config = dict(
    head_dim=64,
    d_mlp=576,
    positions='learned',
    parallel_block=True,
    grad_clip=1.0,
    decay_fraction=1.0,
    final_lr_fraction=0.02,
    doc_mask=True,
)
Each number is 50 + 12 x the weight over its row's rms, rounded and kept within 0 to 99. Layers, rows and columns count from 0. The size before them is the row's rms in percent of the matrix's.

# q: layer 5 attention query, 256x192, rms 0.144, rows 32-63, columns 48-95
# k: layer 5 attention key, 256x192, rms 0.144, rows 32-63, columns 48-95
q32 103:56 57 64 54 59 33 48 29 54 58 60 50 48 59 41 40 60 59 38 50 32 26 37 46 62 39 68 48 57 71 46 49 50 42 51 43 53 42 54 53 42 49 50 45 48 64 64 68
k32 101:74 48 28 48 45 52 50 50 34 53 39 39 63 47 55 64 44 55 41 41 52 66 58 47 35 56 57 31 62 43 47 43 56 54 44 67 26 42 29 40 43 56 74 37 65 52 38 47
q33 099:43 44 69 65 26 45 40 44 46 19 60 45 45 64 49 67 46 42 27 46 52 25 50 48 49 52 44 54 51 45 59 54 57 18 48 55 71 61 59 60 37 48 45 46 67 63 49 52
k33 102:59 40 58 35 50 60 56 55 47 59 58 41 57 34 69 49 49 57 26 42 51 44 33 74 29 51 53 52 58 36 39 39 11 35 36 71 56 47 56 29 42 38 56 41 69 30 36 38
q34 094:64 36 48 34 59 32 48 47 59 69 49 57 33 39 60 59 44 41 41 56 62 34 28 39 46 55 54 54 50 62 49 45 49 43 60 46 66 55 38 40 55 65 62 33 57 62 49 47
k34 093:57 69 44 37 38 61 47 59 48 55 50 32 37 69 51 47 54 33 44 66 49 43 64 50 37 87 56 70 60 58 55 35 42 63 48 54 34 58 43 52 52 34 61 52 61 33 49 70
q35 104:40 64 63 48 46 34 39 50 43 64 73 31 59 70 35 68 52 47 78 59 63 43 65 34 60 58 66 47 52 53 22 57 58 35 46 36 45 66 42 38 36 50 63 32 46 47 44 48
k35 105:39 52 75 63 46 61 35 62 49 66 46 40 66 55 35 47 31 56 61 51 43 69 54 32 46 44 28 62 41 50 43 44 60 42 45 37 41 49 43 53 55 50 59 55 66 32 23 65
q36 108:31 52 32 56 21 59 46 38 34 67 69 86 48 48 57 37 53 53 46 70 59 58 37 53 44 35 58 42 46 38 57 50 66 51 53 41 65 46 31 47 48 54 34 54 51 58 52 50
k36 098:62 50 55 35 42 62 49 62 36 67 67 73 46 27 43 69 46 52 39 54 50 43 57 62 49 47 49 51 42 52 63 62 64 57 65 66 53 48 55 62 44 34 56 41 58 34 71 43
q37 109:46 68 42 29 43 56 39 82 46 59 35 58 40 81 49 44 72 42 54 61 65 21 59 27 51 48 46 57 60 51 55 31 50 52 48 44 60 40 49 55 43 56 35 37 50 53 47 59
k37 108:59 57 46 56 48 58 49 64 62 68 41 44 53 48 63 59 51 48 49 31 70 37 53 59 10 42 38 28 52 32 52 63 55 53 38 30 42 47 42 57 18 45 57 45 51 58 33 54
q38 100:59 57 66 31 42 49 70 53 58 63 42 41 30 59 58 42 43 35 56 41 56 34 75 63 48 53 54 17 48 33 44 51 63 42 31 44 48 39 42 49 70 52 59 50 37 66 65 55
k38 103:63 51 57 47 36 42 58 66 47 49 41 34 17 54 58 43 54 63 71 51 48 46 59 47 51 52 52 32 55 36 67 43 63 29 31 67 38 58 48 49 43 57 57 57 49 59 47 61
q39 099:48 38 49 22 61 44 74 51 47 50 66 59 45 59 49 40 44 45 19 58 38 44 61 60 33 31 44 56 38 42 53 65 53 72 44 40 52 67 65 30 49 46 69 56 64 50 23 48
k39 104:44 57 25 30 36 35 38 51 58 67 58 60 39 56 49 33 65 48 46 39 49 49 44 65 63 39 43 54 76 45 38 38 44 40 44 51 70 59 63 51 48 33 44 29 66 77 42 43
q40 102:43 27 53 32 54 45 63 44 65 57 48 64 44 69 45 58 60 61 57 44 46 61 40 56 49 49 68 38 71 37 25 41 62 43 27 59 53 46 63 33 43 41 32 26 52 42 30 29
k40 102:45 43 47 62 53 53 58 52 47 45 40 51 34 67 59 76 70 60 57 57 47 53 59 41 38 62 56 29 64 36 36 60 38 33 38 50 39 58 35 41 59 36 48 44 35 69 59 51
q41 108:51 61 48 79 57 59 70 35 37 53 47 54 40 43 71 47 58 42 35 35 53 48 43 27 24 49 56 65 53 57 56 34 54 48 67 73 27 33 55 43 61 44 54 36 72 44 44 42
k41 106:44 49 60 59 62 33 50 63 35 37 38 47 42 45 53 42 31 37 52 48 74 50 37 45 40 51 38 72 31 39 44 44 48 50 60 41 37 51 72 48 49 66 54 40 63 44 59 38
q42 101:42 51 62 49 66 68 53 64 46 43 64 60 53 54 47 32 63 57 60 68 72 56 46 47 57 26 60 64 35 39 22 38 39 47 45 45 38 38 51 59 54 54 54 54 50 28 43 44
k42 107:43 44 36 49 57 63 45 64 67 51 59 51 41 73 54 33 56 51 61 48 44 48 58 71 63 31 45 53 67 43 52 65 63 43 41 52 45 50 65 87 53 64 45 70 48 20 54 56
q43 095:56 65 50 63 50 42 40 47 47 42 44 38 58 59 44 51 45 41 46 59 71 47 49 56 39 47 44 39 66 27 77 66 40 47 43 49 36 62 49 38 37 50 32 55 50 64 62 66
k43 104:58 46 40 71 39 59 38 57 54 49 30 53 67 64 30 44 51 40 50 43 60 58 67 60 44 49 72 48 54 36 62 72 45 46 49 37 43 34 58 59 42 59 46 64 53 79 26 61
q44 105:44 26 32 32 63 65 56 36 39 49 43 33 75 54 41 62 27 56 46 37 52 53 65 42 51 31 33 43 25 37 67 54 70 33 43 25 71 37 39 38 51 30 44 45 62 44 51 46
k44 107:50 45 42 38 51 64 53 44 45 54 51 45 91 71 47 45 37 78 51 47 48 53 56 75 58 53 65 53 27 41 62 45 48 60 41 58 33 55 39 59 46 64 39 45 51 65 51 34
q45 103:54 65 49 25 40 33 35 54 36 42 67 43 54 44 42 56 42 42 54 37 58 40 54 39 46 36 48 48 48 24 50 64 61 52 45 37 55 66 69 58 36 61 53 43 57 52 70 49
k45 108:82 62 60 36 36 37 30 56 31 46 41 44 53 59 57 47 49 41 26 08 61 51 17 47 48 43 58 53 45 47 46 37 51 29 38 43 60 69 71 57 44 36 53 28 35 44 40 48
q46 103:50 52 48 40 65 45 60 61 40 54 53 51 46 55 51 69 54 50 60 66 45 41 50 56 64 64 50 67 39 20 56 52 47 45 26 59 48 36 40 47 39 61 48 50 49 55 74 54
k46 106:56 50 48 43 76 59 53 24 36 29 58 35 58 55 40 35 62 61 49 39 43 68 33 32 46 53 61 54 50 69 49 45 51 33 49 54 46 58 58 25 41 52 45 50 64 49 40 48
q47 101:55 47 45 65 54 62 60 39 36 53 51 42 52 44 66 44 57 50 55 47 44 46 39 36 63 51 45 66 50 44 37 56 39 32 62 53 59 69 61 31 42 56 48 49 36 49 45 49
k47 098:40 42 59 65 39 66 47 43 67 24 47 53 61 52 56 59 55 42 44 40 43 51 67 54 38 43 46 41 51 40 48 57 43 45 37 60 44 63 55 43 53 34 58 63 44 55 70 18
q48 095:45 57 52 42 58 63 51 53 51 57 40 53 56 41 52 49 67 54 59 60 66 28 33 51 37 53 45 34 43 39 42 62 39 43 60 56 60 67 56 54 47 29 36 23 49 51 60 49
k48 104:48 46 52 22 47 63 46 38 82 45 53 49 62 25 67 44 44 58 51 43 55 73 49 25 38 63 58 56 44 35 55 52 53 36 55 43 57 47 53 65 40 40 41 43 38 52 55 55
q49 098:48 62 55 31 50 44 58 66 36 30 46 52 65 52 46 41 64 81 36 62 33 41 52 60 92 44 36 61 39 35 49 50 71 52 63 43 46 57 55 37 68 52 72 37 40 49 47 56
k49 097:42 57 50 55 54 71 49 45 33 43 68 39 59 53 36 27 59 48 60 64 42 34 50 36 49 16 36 44 59 50 47 56 42 50 52 36 56 40 44 49 38 47 64 48 56 46 30 49
q50 094:29 42 55 61 49 23 62 51 39 36 54 65 56 67 40 57 38 46 67 47 45 45 42 54 48 48 73 52 30 49 42 37 35 54 67 32 49 58 64 58 43 46 46 60 48 39 41 48
k50 095:35 39 41 55 57 41 43 39 54 53 60 53 56 44 48 55 38 46 41 49 63 73 64 64 30 34 52 53 55 65 30 45 58 48 34 50 31 43 49 42 66 67 36 47 47 41 61 72
q51 104:36 39 67 39 70 43 36 50 40 37 56 45 41 51 41 56 69 45 36 44 73 23 61 58 67 43 41 48 54 37 48 62 47 48 38 39 40 21 45 39 52 46 30 50 52 52 39 47
k51 101:42 73 41 64 53 42 56 37 46 32 33 55 40 45 48 48 60 41 25 28 49 64 61 34 43 49 43 42 54 74 33 64 42 43 37 48 44 13 56 63 43 64 54 37 38 74 69 32
q52 099:28 54 41 67 40 60 55 53 42 38 67 57 25 45 58 72 45 58 69 43 51 63 54 38 56 62 42 54 56 64 42 52 43 54 47 47 44 53 46 55 33 39 30 42 37 24 74 61
k52 102:49 48 53 45 60 43 53 44 29 44 53 54 49 50 45 63 45 55 66 66 34 64 44 70 54 54 43 52 53 46 20 60 49 71 64 46 52 74 51 50 27 41 67 30 62 87 54 42
q53 096:32 43 64 27 50 47 39 58 31 61 35 54 27 48 34 55 52 65 78 63 37 40 34 59 42 41 44 61 53 69 26 56 64 57 46 59 40 64 35 51 52 41 40 28 72 55 37 39
k53 105:27 61 42 49 60 26 60 50 47 59 35 29 49 47 34 58 65 57 68 28 41 38 52 58 31 60 42 56 44 51 65 50 40 34 43 46 48 58 54 62 45 68 47 57 63 49 45 37
q54 104:37 35 65 50 42 72 43 50 57 46 52 47 38 52 60 60 60 30 45 53 61 50 35 56 10 58 44 49 49 63 39 60 32 83 60 38 42 18 56 45 61 60 62 39 39 47 47 44
k54 103:67 54 60 43 58 49 40 33 31 54 62 46 42 28 64 71 59 62 39 37 39 31 65 64 47 59 46 49 54 43 29 50 54 49 48 33 41 39 62 48 73 60 27 62 57 50 37 54
q55 104:46 46 43 62 48 43 42 49 54 66 55 39 24 55 28 48 32 52 60 67 47 45 59 51 66 68 31 43 36 52 59 49 56 41 52 49 52 66 52 53 41 44 42 50 50 68 23 44
k55 106:65 55 59 66 55 54 46 46 49 56 48 44 62 61 31 38 38 61 32 64 42 62 67 53 48 58 55 37 37 38 46 69 39 51 54 53 41 47 93 39 38 41 32 55 51 33 31 64
q56 099:85 55 33 46 39 47 53 50 42 65 59 69 40 49 60 64 48 48 52 51 70 50 53 43 51 33 32 42 30 59 48 59 49 52 57 41 56 36 42 37 64 64 57 38 42 71 37 70
k56 098:49 60 52 29 55 55 56 21 51 45 65 50 59 70 45 81 56 23 51 51 65 36 56 35 52 53 33 71 42 46 45 46 43 62 43 40 26 48 54 36 57 45 26 57 45 37 66 48
q57 106:43 50 41 38 42 30 19 36 47 44 47 52 34 53 53 58 57 57 35 44 57 49 39 42 49 45 60 43 47 56 46 35 63 55 40 65 39 49 44 53 24 40 36 56 55 46 52 37
k57 106:65 70 35 47 56 61 68 50 50 49 84 59 37 64 60 56 44 52 45 38 55 54 64 47 47 51 62 32 19 50 55 54 51 60 53 53 58 28 44 42 57 73 61 36 59 44 37 61
q58 112:48 68 39 65 56 37 41 57 47 58 71 40 64 57 50 45 48 50 49 15 44 50 49 55 32 48 38 52 42 47 37 58 66 46 43 50 37 51 57 37 34 38 35 48 27 71 57 31
k58 112:26 51 38 41 56 52 33 43 45 56 55 54 80 63 48 38 63 68 51 35 42 48 59 62 40 44 46 31 52 29 44 64 63 25 42 63 54 28 60 51 39 45 39 44 38 63 59 12
q59 103:51 67 50 53 40 39 47 50 56 49 26 45 23 59 30 52 43 43 57 45 59 55 57 50 43 53 67 54 62 58 48 35 38 54 59 44 62 29 55 53 54 51 72 62 29 36 47 28
k59 101:67 42 59 46 51 47 45 63 56 49 52 45 48 57 49 36 51 69 56 41 44 58 71 33 61 47 66 55 42 41 49 51 34 55 46 50 30 70 56 64 34 54 47 34 57 45 35 31
q60 104:42 56 38 65 45 40 37 48 56 33 50 46 47 55 21 44 49 36 67 59 47 43 54 57 40 33 52 71 35 36 63 52 54 47 43 50 59 56 37 61 58 59 59 50 47 49 59 46
k60 111:54 48 56 65 33 53 55 30 44 53 41 32 52 56 60 64 38 37 57 36 48 57 52 69 59 31 56 83 71 50 64 47 38 59 45 37 36 45 57 56 65 47 32 40 62 47 48 46
q61 103:54 38 42 38 50 62 52 51 43 42 52 39 54 58 35 33 48 68 56 45 57 43 38 72 37 67 56 50 58 61 41 51 65 65 47 60 51 44 56 50 45 59 18 63 49 56 51 56
k61 106:58 55 65 49 44 50 41 62 49 39 44 45 43 50 36 29 60 55 36 27 45 43 60 72 65 57 41 67 41 72 40 57 44 45 56 29 67 57 53 51 27 51 51 48 51 59 67 52
q62 103:56 39 44 57 46 47 71 48 61 44 46 62 48 52 46 46 64 51 42 42 44 67 63 42 43 73 56 35 54 50 77 61 36 43 57 14 21 52 66 45 54 38 43 44 62 44 42 63
k62 101:49 50 51 52 51 32 41 46 55 41 41 53 51 64 65 43 51 68 35 47 69 64 56 42 69 58 33 26 51 46 49 65 43 54 50 43 55 30 27 48 57 36 53 33 61 44 61 31
q63 106:30 41 59 41 42 74 70 58 48 38 58 46 37 65 58 57 49 35 55 66 53 46 45 51 59 32 46 60 42 35 52 67 46 33 54 50 51 43 34 51 45 52 59 55 37 47 43 59
k63 100:50 71 60 46 58 68 49 53 47 43 67 60 38 33 48 44 44 45 72 61 67 57 59 62 60 60 25 50 45 54 60 35 49 32 29 42 50 62 59 52 57 64 44 55 42 63 33 48